config.toml
n_kv_head = 2
qk_norm = false
final_lr_fraction = 0.0
Each number is 128 + 32 x the weight over the matrix's rms, rounded and kept within 0 to 255. Layers, rows and columns count from 0. Numbers have three digits each.

# layer 6 attention query, 128x128, rms 0.0779, rows 17-31,49-63, columns 0-127
177131073193129128207112164104110154118145112118134120123111124138091120111074143129142120105115140123164127143115156087128176108153094130108136129125110117137164101087123158108144101093066153127152096152138131093127152141130153150151118153105141130077135063177133093135139152044118154112100201139102145151079136168134127139189173106076158131123134164153092151131089120057087202103166
174162113179092075106133101155088148048142143107139122093105105074123110162120148166151199112138082090156118115137149084187134134119181131166205119149100115131140116125125069138139202126121100124153090123173085104103148110141182133114150145144183124105124143087098201089100096132127091120111136167130151122144129157111185125095127067143082128166148079121169140105154107115133066105131
122115069221106073060157166080137072060133131117201077114093133111181166147111140133087178112076168150172076127096166131103109118147085153150089160135119138125133112094134160120126126122119120172074076146113141152153133172099134124136085162155063091138091141175172110089165087110203100161082112097178158103147109179131209137080153128101149139135122100124111095216147128158147141136131
121139141201123109094139141065154107184186164091138142127131088088111095132108111089047080145168159112185131112087126146121115134110090112066144138129107148095102131073169144156145099117169161143141103063103130131165155177124103077163166116139129137119075107175130086138171139134146133128189118172151126119017101138162106118112138120119079171094147143135130115134095137145122155138141
105117137125141144150123163123133106105159113184150102152136147159103109058111102143137137115090108107156159104138100114085123089155156115102101072128192170062148151120149144112137112104165119140136172141126058139129104077153090131079105105129149123165108139089112143127152135132147110118157121148135145140080086149160108184108114106142123118083167114117158174139092151155120105120142
137141157114164114177086123114105147160121143118135125125073158127073098074171117133167173126136123155096100121172112084108117212132154138162190127173154107149132190123072187160167103122152109092097135117072135131086111110115147138137142110120088093156182103086090094147112120117073127149191111151057091116150169105061074158124097146120100107141217086118142116204149105147083133164134
149141152123127086136166116167151099116165151100141158124190099135132082115107105124176123078189132117174056080160107104070123101135119205122128125104135136116156118132125115130128118108146124175091118151132099126099147134144119123117137096132208132221089071083193100116140157087152165148158131103098076122147168134097109089134127142148147161072115150059105094107099144167098145089178
108122088086137139146174098101124127146151126145114132088129106156088118136125108172181105122138098126100082144130118131084146130122166112118100150139062126078127125167090148122101054153120186115112106199079063170166164134129117121129189107149128132210107130146128139131117149149113146138122103112106098170100130129141141147087058175126176128185138119135138106150177072120130148119153
086147155076109099153151131168185145142157152127159108140144167136174156070041150154098103116159099060061144119099117150128083086107090166120152125129107090163152131178132110139162107119117144152115114159109158170196126146092182101089058105139146133136109127068156115093104138073168084166159163106163110099109159114084131169109151152162108136173123114136103177164157152145168102139112
131107115147170119147157068142195113099099170126192146115101125172167131151143142117165136200143127127146096123077133178123091100162120112108149152151102127060129096105137124124145104103099131072119132164151085164088136127169076224151168075150139166113124198141111107131169116130159137091118110088185163132071128108157133181140161099100087135110094135114055152111114103112146054056121
129180106105082130137095135157115101168137143144139183136147176154121116145162130142131137109102172130152153143166076146136162166064139209077137099087137137107152136095132134147087198145129119100070102132110135184125111097097113138087130152165066132199121181106116150162130120124129101097121104149150083172139133110106100129105131142141063069080150124116108117148163115161130135112127
131129171110147132154112187106090042182127159125126090102167234178118102100172109194157169170095105109064123164083152110170115155091194123139181108082103146150082118068083180150086154157116092118137123165154155067143110077176119134151152136070066162153107118152133090118168126078140096108165100071098118088148181148106145069083152158134114121081151126154161166133107072140191076118126
140159116111145146103184158107118105157142122147169151166104093113127138151151107079135147117144092102099143152122122061136127088188104108092178197117098161075106169141139101148107151098144136133144164098153134152080119112125115149169147108127170146099117124119160096095177101120101112126117095178143119182085111168154123189094117109106188124077130173095110128131158095102149085136151
136127111213107080151150137173114103088084100078109131114134087102191166168114134120085134073177060140098183139138161094095141137150159132134130173152161154139141097137135142108088098192197074109195148135127183102121135142123123130135111070117105145109147101098136098073103081073071144130145106157180144111140115087171131171151152104149167115091156176146161182100117178095147110071134
123188183132097154157115128117138169078151156100175113089140175111143118111146147126124166126129143078115158110134149125180110156140116120141118121108134090095131120105127121081090134090156071067108093133112122094109179132104112138128130194059163132150124166134169080095094070126139116108158117176118163149161143135121124062128111094129128195139114144119095182154171144172113115137177
181143114185087113134120158084143162129153127097131125144123114136057126127091120130129131075118147117173143167113122112111149087135109147114116121117091122124158110094102148125162085119086171172150080119092129097134146172168182127167123192133139125101101071166155104109146136072142144116099235134132144151072129164151158115178147100135145146124145129176109116152094092082092183100138
174170147114102089130099130152075134082169167114145095068100135108122075102120147152136145134117129087152096116124156079164075159087174140185204106153089108136083117147156129172141207119162101117167066118137077103162165113112198102133164160127169130119131159108084198116064119100153100114147127151137146125152127168092196163146125111102089132162165063132159115111144124107127093094101
140099096183081086079112172114113088088104134121182114125105114083175181166114159136106142143091187154152088122114177117130123130147138146170119165162106134158111118095111169114104119125089104124077060130099132136131121147109136163152088159153071084117107155177171101099143083130225121143084106088176168112167114158131183142080150124108104138111134078146130087176143141163150147126112
112143204249114101129136122061152118163219178074167135124114088112110099102114137105084100181160159123170102136113126130110122126119089116068132132107114159108121105075163165157150127142161139146139103102100158095159117176127148093132147095121133118123103099195112079152172125095172145145169130153147102092024138153135100102126158103114099143114128125113130111111093167153139170136145
085127128095109131150130146142101081136153095184132124185132184151096122100143113173118121106125117153127192103120103092099119143117173144131117068109185173100133173117150147125111145073143076134100156146135105133137099079157099101075102126135093125183152156082065135144127129142142101105159071147137133159123105163129101179125098167129129141063182087135161166134104125200119106137120
110163142106172130150109116113135155143115150102130148177081168113044101077211093121167165116123119148099099098157128099132113177134134118163175132174184128122124174114064180151148110129161113112082116110129123158080101141122121150141145127141072066156172096093138117149131097126066140138170106149061078121149162113082111146124048156153102133142175107111156132182115108159109137161121
145132163144119105164168145153146122161135151128171166128154117120140107092101115158174108098183135123162086117167140110075123106145123183115090121094113139126121132153115119139130119087143128175089135148116070148103112139143105114127161108130193129183110116122166091113094128121123178138147112073113091140159143088123107087136153178142114130064090178089114097083142118158112112101171
098109096070139132158145099117142131126118134142110136077105148164098087126122131167165114144118096116118088150109118143069143133096146091113074130151095115077141129133096178108109102182139169126083092189067082154159130161155135150094140146167087130208102143123103140144134163138138144129118100075128108134101121118143164137119077169138160135171145106153141104170143094137156151106093
097172132091114117128155137135163115134171130136184116152134160127160159101063150150122129122154123088062120132107128170121073105124123173137153115103118097128135132147136105145100073122124153168093090160123133149187117137139156119088085119126161111113127118062153145082104118062138087157160166137171122136115157117101124165114160149145125127156131138118123159154163091151123081134142
138124102151182128146175110116225117116105181094202141114097117163133131116161131110147117196154124147109083116047139164115082107156104083102152181133078133068147098073120125136141071116116152094126128114111083166119148153142083211167214067154122185131066163153140115109175138153156160130147135077173137105081150124135146147136122119089124152123071148092057139127102107107169075088099
095146114084102142161136106113140157165184151147148141130104163194085119138137099179173158113105164120150143141144085205113155106096092162051112142098103111123150161117128081173101175106124116098093167148091143171143139142078157140105103129124089127193093122133116158158156133134125117148077124137150101182139095119101124151157131102108111099100138113133127082162135098134132143112125
119131161051144114127127188103092037199113164178145079092168196176121076127183098191134181157085111096097120161098123136190132158098220133137209105095097127140053109073062153145080155141104072128135141192155137066134143048149114156121124130090071132184158142147124137140155107136166113086152094104082134112140213176109143096113174135142063138074184110144136161124109098142150069144144
165155122073116146108177163136108129142133134139179133149096067155142166141142106054108143167176086079100132170101113106128130100168110075078200174144104121136117161174142063160100128107174118106180185077118158175107138112090154147169164074108176159096096093151135121075166101160125145099116137182140100108083110143128092199103146140089178125095140145110102142110138136095119074135137
097122121196130060152096157147113099072060147048097132102102097144188148153136120097062107122207065123122160162107168106093145153132125116170103137164171131138166080127169152108142091214225094129190137103155169160172110164144111140120111059129133138123169100101141090078105116081118108132134121153190172077145104070169167157141122115143145113082138151137141193139134164089190138085092
107173188138083136123111087160135175077200143102165144063135183095140125107112160161103192124110101108133160124131112133157134140096147110124115129133128108086112141102099085078093165085142052091091127108119128077099171102086142153098125186060174100194136189126132121113052098131135111154159105175107160157183179108142116055109123083102156164138138140107121162144154156171121069128190
# layer 6 attention key, 64x128, rms 0.0853, rows 17-31, columns 0-127
155137079166142138115083122133137121128134124103100146181153141148111149145103120105127142119144152106167156099156119088115141115098106151085064093080132144126119117078091160121119093126142173102154116100157142065153139161160132103142126111144155121096134099152186094137109132089134140128114191083124113113123137151167148146198183171059089143117122145097122195160099079133168187122091
149189148073108121099131110160100107060163160129174145115095145141132172058114153129160175138139078115174101103099133096141104161082151131150147134111134117125144110182095101101109159166166091126136146115135093023154142102139142124121111181151115106147119163113112131101077122112152134130160133147118189097146105177124179139083088154104118119172169110127120150066183100114162081114127
202090094173141104087150159070141122127126110131161120044115163117173143114067138111097199144100159126186102153094130129138150169129080096184102142099092109115148114114087135098156115153118116107112122102111114154132201158100163167157132128117101102091058155166162125161121101087123121165097140088145127112161151174130188115085165087099151155122127110168146118180135133138139070122099
130097149174176097093071143082164096141181151126159151128110148095072132074107149153089097170133121103180156122118105129092144092143097132103107144153086145029108171095127099171180123140130168151107144089121159081120150101140120133187160132101120181110128076161070043138145156130146139143168110154175118136051133170136140145140169121113148130083122127182130113131117148116083198108123
102104127141140123102112185118145091117114140113116084076119083127102109140150115151131092155167095196116169127133082129149137122142158106095156094125155147100153186163161146135096102108188107092155163098148107167123096098183086096112126136117183095166103138080150132134148132078135172156175157100110159165071138095152151162088087090138115113125153148108110175167156156153109081115087
128139160098158115171054111082149133139105157136099161110122181154138128078181157096134140128176098167088088138151132108094105164164188083151141135118147133073111168150057143140118093117157131117143130167167126137154121076117137151090111112148068135161163142078160095160130069133101097149159096143066058149176146119114088176148143148120157116128184082089108101132128119130080117160157
128138160144145143160147147141146117184144132121141140129141139139115121061104132099142146132167176085150098135125163130115153111136125168138137061113121113171149120139117087126192132089175101146105140142105074141115095138154110058109146131150179130145123093063121102145127111101168143076203130106107104107104075145116094123195108161159142135079099163117134095150121131102091169113163
094113051087127113138141111130139166152155123123154125090134167161116137118149107159201074137143135134072090162151123112076169134096132124113120086114139146152127144116090178065138105155169179127097090143084114122101133126126127122145131121144083109167156095166110161129143157094134155137152132108138077168126142100081116153106051132091178133151155121135146093135163128121130140109153
119090135127086151171140114132139131117139098127164156108133129100149183128080127124093107155164104050098138114102156160113148062104108138179120114114152167114125145118150139135130071098116092232112076118155086141155098193098151141119109081141137160156114149088157167082117088161155155188126146123169170172090122151076096091109129156153134154129149117097154147134176112119136086129140
130157072125165107121209076134208150157153129158131159105115182147115127071149129079116129125109122081155092096078159151100086116133121115089136163155158146052145089089124159135152139082149120102086111125156108135105149116111124169176213099131120155137142125182155135098196184083106104100159140111167184149093077029099152156159122086149059152070137181132081115141144178095158106085105
137133140077110127113110104142158130161136157161194157149113115169138097143138133135124169144079132164094128159146093111178144119099173169129111173112117081072128112134092158138071157089135148160125121120148114156099077134125118123126085155132083106158079152133134123136119126121125161122108097122178061140083107107129119166139137111130140118104144145137118090157173123165099130085109
151161153080119145152118194124162114158123155101149117046145159127098103114149058079183166161181051121158142172118129102247113145133162116111109153138048119120061094127079157146109134167153117144163106171138128086100082122198140132081145097098126149128124087155144163112148097132116099128122102131110135109135196140154124156073156092163155142144121107111110135133181157077168082107116
154128159135170137130172130200144086104183111130127142202109099143078112140115095069163132123133110123112135102121086084116117063167117143112139148125115144126193184123132105132114134096148073102101165145104122151103072107111123162180186118148125151147176121145123099113154128155092105135108185149132134099148146186105091170111156071161115106119129163100153100124128119149129058133090
099145109159138135146129151180140077106100120129125115162177094119160157149139096080032121084125144100087102148123148113090139145177152110159172136203153092125096118165161186102149143190174050093167183128182128109131210122117122127159101091120147119112147083079124090092088112067092084165139125109194116109118087132121135125115146091127152142102141135177172174104130170120150107116098
121152158165120156142086092137118154075171176174138133092132150182092137153133145166132155134106063069158152163165117111152107125139150130115139128082121075114102112141135122121083088081154063097121132135104122120108147134075140120115140181027180123095127173131133149116117064113183127106171135136096109102096135142101134051107140166147137196142114110138142127114145142170125111192155
# layer 6 attention value, 64x128, rms 0.0538, rows 0-21, columns 0-127
081125156091170141079169068108096108157128157090147143097167146125123201093176130093136132173142177069116167075103135131159165179180098097162124085124103131079140146121149125135107164097113116091100157070187124129094130184125135142122175107125098140140118115146108124093130155102104153162144097105119229140146145112131143100138111106078116113113183128123110112139165143107161141115133
156133114112095108145154211179114130148121167118066161100151171158107126127107146166052065102138144169103096088078101184133119139122124115144095081147093088097131154179163091066147109132104134158129148169119159150153170113148154092125127175188117135169167121133156105068101118124131072158106145094134169129129129164178090136121120111115114145121195101107096059099146135158137151127117
144079149143148166119115104174107079095124112126113066110091137157116121131138178177150167147141127086087152074076154170141110120126190100147074124109109122119092184096086075173089147149159177139114083111099140165113128122148130122069162176113130122180109125121170138141200105104089154160086149109068127108083144102093136115176189106135056076104155139127164107132154124181152162155156
112095144154076108191127106165195114076172143145118139099141154155181076162090102127132123070142134141079096111046095099158136077114133153158135102102193145088133128169136103078150149160158146141074119160200094105176141100140118185114113069086126093098128126088205088110171114119182102130096207090059149126145173101136129098115154097176177097148097202172165116117152124137158138123069
095109087086174140120113152131170099092130115163123181104150077179135144081115110070103148139087112074186168171114137115118154112181127108098116116146108070114115165150144146157142054173106186127124169177134086110160096167122126074128117162220148055135126127161049146123152163125136093119152135078150127137141070107126148120137159153154149095180124195162139150127131124081113129176081
118131104120129194136143130100167113185156157084104069138069067114113086154112101097120118126130202118152099120135083097127111136096152123142212132157143102163121153114109131150155091132101137211116088157159139102144066146116079134134141152066095160169116082116119112107122086133164072057168100120145145130138108131169131113082099149097093111149157106120190147221190099122116151175185
140084142090091103084122120113120128122129182150091158177137115110117142130127166106133113141179101086119135099153118069131218143145183111099102136091131162132095118170181100054152115117161124170115120181121144097198130127132140124114132141158103154109141101152128086166096140070137157160102120146120151100096048183147158138072097125093118156152078114135187181099104130137205098162135
165118132103175132173119165102075148121153182162102139095126144147128099134172185144119125070116111091140096148127155103110173150140122083146190060128150097131120105118117138131084125153079118169154129151096086165036159160164177159166099106129089115093120163095129085160129135042081144107119106097175198177105111214162147109121161121180151147086119147136119145142150166101075147120174
146187189160115144143098182146097116148097136142156111181128070155151112106119150100136128173104149152144153121140162103076097128100105147167099070117116162117104122126116163104083125122110180121155148118100130084130138119151108108146109118041111088131165105155136134143180143123145111142129105169154123088136071096150085124146132068118156147097158153175133149147144146082121097135134
097126116187106136193131167146093161142157136108137125083166061078160143134133103126148124139112133144108114116120114173068128163155141108120130140135149110182169168073091110174030108153129110098108044127155153154122185077153095101111120079141176087136151106145139119077054163144141139136114171155125164159185105114118154154180123088119160084076124132133167089110084107065103097116163
097131213142136163099146140159143180138125174082125156133102163051078148154104091186158158137120081149154096133110196130145137074168143122140107127120121128111134158124140132136150123078107087127119073134128192130136123181129129128179158159108053119125116157106160104132118176161140112134140139062086156096095148122125064124102164189100152138133099158100138163077086075074056084155103
108118136105114151141136123172091191083135136184105133106184157091125168161069100163113153089164060163119204102105097023105061107057097135174148183098127109128105140113151150203095131109165157150163160134153130132108156129126130197137179132140108115132109104159090143110086147123121145099151113117148114069158144131123131103112164113120078178113099131103104123197125148132119162106138
135140120079108194166109108112095180075114079149101152120132141162085127126196134127116157146127164122099086146114103133126089137121145127079116145128088113124121112103135111173110071085156130180052204204180124132181142091155194118108146079083156135113142157055153123164162089174165130140058140098151198125077123138111122193155104122106101123128118102101126118117155195161128145095139
131124087122164123156158087107093124129121189222068163157099121140078107147114072116099133119165091123126166188062125158124107136113066164083195153133149209125101135144161098100093136133117094104157098166123075097145163158185133079115140110154109226075077127137150142126146146177147113172158103120101110123126139099089149092120090149177165104082108128166157110127111084133153144155122
121147150079114105076133170095189169102142122139106161105118140120156070121156142143112188113112154142123162104165134112135080155139190131079168144107152153123105124154101117117118162094118135126110149132147186084137114149116129114125101137131122150092124119101121140057081057151155070147130142046138186170149140105144116175104171099128192140102135156073139104177114157110113111123087
072155101115168222104099115108136140163176159097120110172114096156135131122162092127129186070157138146170128114136161061108123159132108100136129108134065098152126118115113144077171077117134153164182116152179112109061129150141098177155147136187118129142097112133146139135096151083152094167115093196123112098137185153109109098110139155108174069086039131078135116112195119197128119108085
124169184081153142118168091167196170201161098103055122144113113105120161151149078103137143135104127129106179051156169085112093107110106161127127234046111088106157094068100157140054156134117157093129088182111161127150152111115099061107119122117085121155128157138154107122157123097157141118174193094138097155130092134229154101089107157152129066126111118141114107127145134121178122107136
094147118124086162103068124123090138131105161104133204092151091081082087085127107151115109155137127116082159116148117152150179133149112082099148180118156158160156130114164100163124123095115129093159148155116140181160095118101165120177147111109123122153050111161112165148146134052124151096131110096134105073194180135158129122163108172135173109126132176143097181119128125114170147161140
113147163156156107165092099171140164167096106127146141098088130121132088132072170080169085039168243084092161127170166151130119109101130170073111129154113084169138155041162143125094140147135175141139124120123166149161161105099131114128151072145131140118135155166131174087122128112090076136113036118157107154114178075134118159091155072154102163118149138139175182126135068163140141076126
103100124195112100078136145150153126159078113147125133146206176135109129071152126116114082151092099166083113114097096131076109112141158230146145174178106131132167134151084129142113168135113110158130134143164142152055108093130180145144076117127112143131101103143137161117171142061098146157111097102172092178160176128143137083119099161081116130181115164136107108034141055151103099123144
101078116164144089106116141164125170147071114166062060158125191085128112184167128102161142142101114083131100144185135144176155044104099145172147151133169081107106158114156151102148184070125097108085118121150160116080068163140105121058143145160144143201141073152114127112089165113123112111121093177135146089133152124136158186161077082119156089105081093153081138154184099132082147105132
105144120115102121115175112169143094158117120073083187125077078126121109152117190147148147120142139142165136102079090143152121102077161090150145138105121121128077165138147095061091139155141151171097168158145182196182158147126122133146162086130117181117070159128131144135116147095098120123142081173171107174224134118050109136145158107099068167144098103118069082143100151078155116161129
# layer 6 attention output (transposed), 128x128, rms 0.104, rows 0-20,32-52, columns 0-127
099105084121113137170143129112137137131127101162086131136144170059117125120098106140135088119152085133145133107115117135053141144165145142154145118136161170170084156144144116107141132105129135225121124130107142111127125095176160045132132176128135088155069150098137165163118152117126119154128115070089157128142075069149115105121139178103151144104131154127140151137128117162086148152133
148131088158146177130088109117130134124106132122133110151149129109121191197169092096147170116111129118152137119133181080172126167130173121153158168111146167167114135069086105162096122132162111128095089098156153118096082194136095130109080137125093089093108154127134111175160124105126153094115111161078136109157078083086142091142166170122179105113133117102085130133144170109127107139112
098100141118112062149134082099105140134129108151120182169159112041124100125067145108146093093149132153145113148120105106090182083156105148110134143138137092186183132155146087078118076099124092127122208082141131090089142131148181145122097128118171132092130174089109097091095138129160117165204086131144155152115139136181115181124070171119154136135106168147169141149116214160150102090130
168127079146153085084110136088106162159088095127184113157132103150095109157176089119101150141148119154145185133135132140143151118117173130069112140104073112123109168109136139205115143109143154096126143135103146180136146198104078108156166148129076090167165106156059198141121146140101128082116135154145092109093081133166141136082096093133137110166220130084060085135105130133087151146144
110116170136059133111085101141095144132113095143156114077106140180135162131136101170128134084186084171090152124076141076161139158086142111121118116130114089106095149160147069081097196141122106142182117079097110142128091125128155106116130089071165131155175139104147159146112109124066125095140116170145184111129213154161127146138099078138146148190147145155148083081139175152105170154121
146153163174173127068086115148084173137128126116128137131121124161180122128148116130105171151160154088079105151155160151051137074146163120124072125112160145105095093149156100136171094144202111120145095138126091161123230168155125108135092086197145123090091116126122142132136179094102108177149095136176163091136108076159121111127074089187112116097141121091139089092131101065129130146135
104132121157154170155158127080125134147136126121162121146105151162127096124111141135142092150065132152120120139133178100094052109173171085105138129117159078108131129106115160125130103157095116060170143120149083176145170165150080132119164116149138100104119130101099116148145163118088130122168119156103167113131142076138101138181110119151163169111169121115143089124125164109083144104081
129118124072076108114127123119193126151112059115165147164096116120051158161136088164152153132123145173131186087143100154149099162124156159179066163132139124183152148134128114194124137054117107136090167078155129076146177071107117112143136118125119136166157105079166142161051085153124148172170147133137127138156095091136085114089068148066124094208147079109142162100140111130156085152128
161099106174176105136137079113145133118162152118149138088094144134126108173137134069157101110143114097130084146156133215135161165136125121133135134136109125176120117141113126119156146117121171126072107177123123121109075130151099121139145148153125114167107145121109163080127100151141106083109105105168141138121113147086153118145098152099100144141129135093132110097140105128138154088146
171164142148166096108134162124155119106082129166071128135130102096106130127142111118142124089116133102160167146122168064164187144114140184108150110191062146142022104132145055128176128136140142117118136122110096134107071137138133144147159144100105184155120104156147130166101103156174071101132129152127120133117100166104107122097156117101077122133177124125114126157146058121132150150162
134110136167132120143162147152129117141144115126126101111100110144143126150158130126116104182137164090079116131102122095080137196072126147164130128129132096116115135206141123092126132125158108156140152106153124172116115151072152128063172077091111148151058140101096120113144098089167109159178134175130144133127082139182177120135140139126137082101154146162122086164188114049161116058094
186112110168130142094104096117083096185156111105107204144141124150103108092110172093153190124099157130128130113153077173115145095126143126094104107170092158092131073100126123077159089168112121168054108139081119166126101098190136128116099075124170153182134196100209114144103154156212157172122120079120114184088165154122128081104075140122190145134143123113163144124068142117099143124076
064097133155118077072147181129177079097108163090148172176147090152104080083150105120126085131113041146209168089141121163128107118152136070107071140134102125097161056074123151168092159169084150123169144096152132158112140167157090143131131156162151126141155103143119144153087150135114148112149171195119053120129089153145139143098118105145149159154095122114141130156066133091183148165134
087064095187089116095063160045047133171146077108206117106150116096174151147169136150106129149079181148141134059166127099099140120191153073111105204103129074118130142114124159152151144130064134080131124150116128188152182159098131136142124101123102114136150110141117142203112111114160119171135053143142120169117115154162099119155180114148130130137134088114098076151137134119130140124148
083112086134135154121128073115106134122109115134108091101166102137167155161150043104118090139128115138082160104089137181118129172121065118155077149097106115140137157150170102146160152177106176180082114148165087205109127158118099175117143092133140113184153085062172169193145147148140131085104116154132110143163089126103129055125108163149123143137116116165097118113187129144115155119101
156077143119138139126144116128119171149159099120138097106125127127087074093089172135119051169167147070110121172142127159126093110118088160114110124121132153102103228165164100106157113126160131125072141078156118201144149130106189097088128122083127126159164139113196120100126142170128159094183148101144096153096021092160136193121118152136120140150086121156104144147076159094107143157119
104150149096153090178106093150043092117067146113094162124116089163148114102108140100113052134155100113123081137081139126113104134128131146137119082198117109112106138173162090107201132147140098132104112156200120148125094126144159182125152137175175070138150155154128136175171119146207149133116090166106098168131060094139149147108086148179109176089105116097096131160142110134144151114127
175129121175147104128170107164121122142171115088147108158146131133119152103073136139123144135122131149124131119151143062139112122155177113151124134185142130083136098201123130092155132139175147160138124145080149077086196155159166123083116117124134112065123117089127158128120128189104091138119169150099147113092142080115161138115106100156078087163113114138134068176081119106129096089141
138148148153148155082148144131047060070094197144112056126147121157138132116137071151171131158102099144127045129149116085153087148140138110129145134151049148135078096109150106164139128121123086118107150119139145122105141116116106115126097163148158083103153130141155105148134149148171160117172119180122145072136163147113144127122166142105131149155092126134092083150099183104159108169190
088159173144145148132129104168107157108207139086087086160145139042077149151094196124146131119140087084182142107165139075143058137135132083178133108090128155133137101108087132104094100178162138126127123054141171068167144113162157149171162169124185153107119134119071083120126126165127146112165172059149125093168125117102146134102140132128170104057135096167109142169053179123108127108142
092161166047097122134104108108146103122173134060157183106143127101149144152103167159122088104173132153201110132111160098116108196169073144109138107127131150134123079194150124129107135155086144126118078129140087085125124113137102096162114199142143105117093167139146090096155131130151140148113141108157213117095102148158127111120151123136127116101176135106153145120120141132169090053090
169153147155132141129066079172062094147148049112096130128141084187131129155141213106084147138138155126116053111204081123129196125135076095083120080139175093132107154169138111061169102146137097088103115109152150143118156113076108094150101159108151123090221142125132112068154163117148173092163162168143071145127141101139157103140093138109153122145099119114199151111164143127139082141165
120154188097109085103129126110098135185185159095143109111134138108079102124159194123155138121125175091138132112116125171087164138082088151119114114157153111102114142150129094059170120081135071091102114119112140182098147086115124187104163133070158115162099134124133103156132050179129117135077114131124159173122134117176095162095158128143127183074056168167122160171119091116161201133165
119091195145098092088143120138138107108130200065113177091089047181156182118181128093139164141136141082173119159161124121113088152109143126079077119162159084078154108124125138142200127165148109113190096176106100170079128182113111130120145120145134128161106065136137091069140159141184152152092130110129096093169104094150163107148110152196128184098179066060133183068106116090114115141158
096126176162119125115102106140188087101077187196117207094118035133159149184119188137138130096094129133137108126184132156112120164205116075118128091145088141124117120062110112095174103145133149118199106161117086111131120101130152111074152083143181140128145177145095081134091127120113045184172082134084110088133168119149048083166144141163169145100103125098174156126090117075174184135192
149115083110191163139124063105147147143118110099066151139075205128105162138151132095121162096060086198089094100129166102131107097185164094105199136128108192116180143154160116131139102129135110057100133103143211138144158154109152213114173119140048104144091106140174123144137103156137150167123142139151151149117044108070140071082158118110113121137099095151120132205125081113163081146133
114121134159086124112154158111124113109137164209191099093109197125097143185102137160124078166109139169181180044091167085188101131174113074052134151027086120145103204119172148125100135136056122113141127080134147147104114137144058162112114139078077155124151146102124152161118126153206124112150131111123170119144111134128171177146124111145141194114130162160016120131111176156080045025140
075132135075124072122130025178157122141099128167083146044096139116078142193176103122134181105182164105112136137186092159167193140099119123125078165116105116077143117144125123121134147098150146092112189179109147113089059110163131097117127128095126137129181158167109104136156178214080218099116166087159111159099152104106079121110182150105103075122119167168128091070154106136177091153188
151153152104107171093160093209109127132147116092111152146141155164094135094115127107079133135158134087144120099098156112150133092141138075087233123129130076160117198165140153119122110092102098127089138132140119098149059130126137147071134152124169131099115130217067138163200159154143115070188120141176066137122102147125110187137078117195130143080155160126115077100080093169079173150105
128120131084107108178222092129165122124130092124161071162132144136160186095163071152168154146104148099090138138112157160121088081152115125087125133211153105141126151184129052167098074069116053114137180147110139196148189136201117120159129153153124133124092152183135120090146091121119140121119138137082128129118144102139081138101097194115088139158137145074105096109153129126115069123083
158122176110055114157164124095172158139167154080135197079144198168115085128181133156111135191162146100137113112168083158127094083104107166083173133089131130083093146092121205122145143137084134124135089148189087098159147105060125106114062169119105097122119123179160117052099099071121144135091110113151185136127168127131145139162119146118095168174081157166115098094095191143136100109114
162170073122097119140100165086107114081026157144100131138150066129116165113128159138127066078204104122129067149126110202149124088134168173144116118137134142143149150112098170158126141129121208113173158106039215090133098141139112078170081167180142154113129163154203099147105084096100099110007110086173112098117124054178107175170170070111118098130074166174164154117067130179176167163125
128098095111156099124141146061137148150097124119166054126146115120079147075206130178123093119143106195169113118128168099058172180121122118138180139079211133112127130117154218128140105101132176125169092096160146132122104111158078075120125115131124107157109097114114082136118148106118125117155085116177122112162092123141123210181130113103158078139074173101082092131124086138154135186210
192127197122096105125155115026074157124123109077099120115134133075156168172093142106096127090142184147109113126075140091163178165132163149126153100150145158115177174186110114126176139194164102075070094080144113073103129159124153121114121165108168112103120148168097045116166148125186128178078047163134119131100144145098138099077155157165145126056139081080173146160136188151103131126097
164171137154126112089118113187153131081103161058063181168037156125169114113136171131190192144146084137158072065085118092134163130139104185176130148082069130167115081104134168129148132080123141193138099109159144152124042111152180094124137118121164123120138169139168099086108143113129115069066220115117102139161124109116148063131072137143133162151123100143113119152120107143111215107131
112106135161144147140134119114124197110149116184103101162124175140114119121103155129135088108196127178131045102113131156093132108123136135104079091119121183095158150061125088190150146109116142130122087160129151076129131208073147129164088133150094063077094139123077045098177156059129161208104133149156100135073117117135091216169145132144163122140142149151127162159105090094134143163116
106146148195118075041082178175159081130113107220136133095096214101121111112158084057180084147137106172158106065136133078128155131174133090169155164136093083132189074082118079131154101067095097150117149077068107152123154146116152122139115103076196147099108209077120142086179145140131120098138162134136139177159172145121146129143104129106104207093138129141087104129123130142130172159181
087163120171142133047078143066189169081149129114061194155180103091088138134105120150104162073122090141051191102170090102092094141094141108165105168110089145152128150133137154189091077159054122092139162085111153111149124138188143136134039101121144192198206075069146143157044097156071119168125157110174178131137156146113174139156124136130209123174074164182108137079136135122091124127106
103208125079180141088139096157142129106144191119084088135101191115123147132152160121142103116131076116123043148144081172102132106114110145086178105112077161098168148108146151141130137140200157136092095099161128115163114056147146101137175170098109106150158103135092140048060162044096130133148156150138129127112142122183113147188160127078101149124151119148175153170183075048119125153127
118110097140105170094155170108145153107171105191156141096080105117104073086115165119109120104145112143155089113161126125143116149132168160168066087119173163167115188120097074149094161080175089156115084141145090126137154174140138066106114139118107122134099118077149214117096107074158186115143157117105065119189149213127151134100112114160106133132203152131118130049156092245103097150062
177150113087173147155135135109136158115119083155136137150106180188146130111138122145119120149161164101103133083137162158118057121129110101209206096128148169116136162099125106112184134063143131096116047137111146121138117102107121092050186065128134132110182183160164158104058128140136106149147104149112167061130109101148101086136159163107131142191074130123096135057067109116139187152093
155105135149064142129095095064149122071144212225087105071138112118108064127061072154146134164097068190126128098132142137115144098099172091155081144099144066199094143098138205113121174135174099142148149127143119122173231094110105177138156163163117083082096169050082137093096076160114137132178108154144108111161177088113138140103122160069104136153123152166148156141165090119141145141214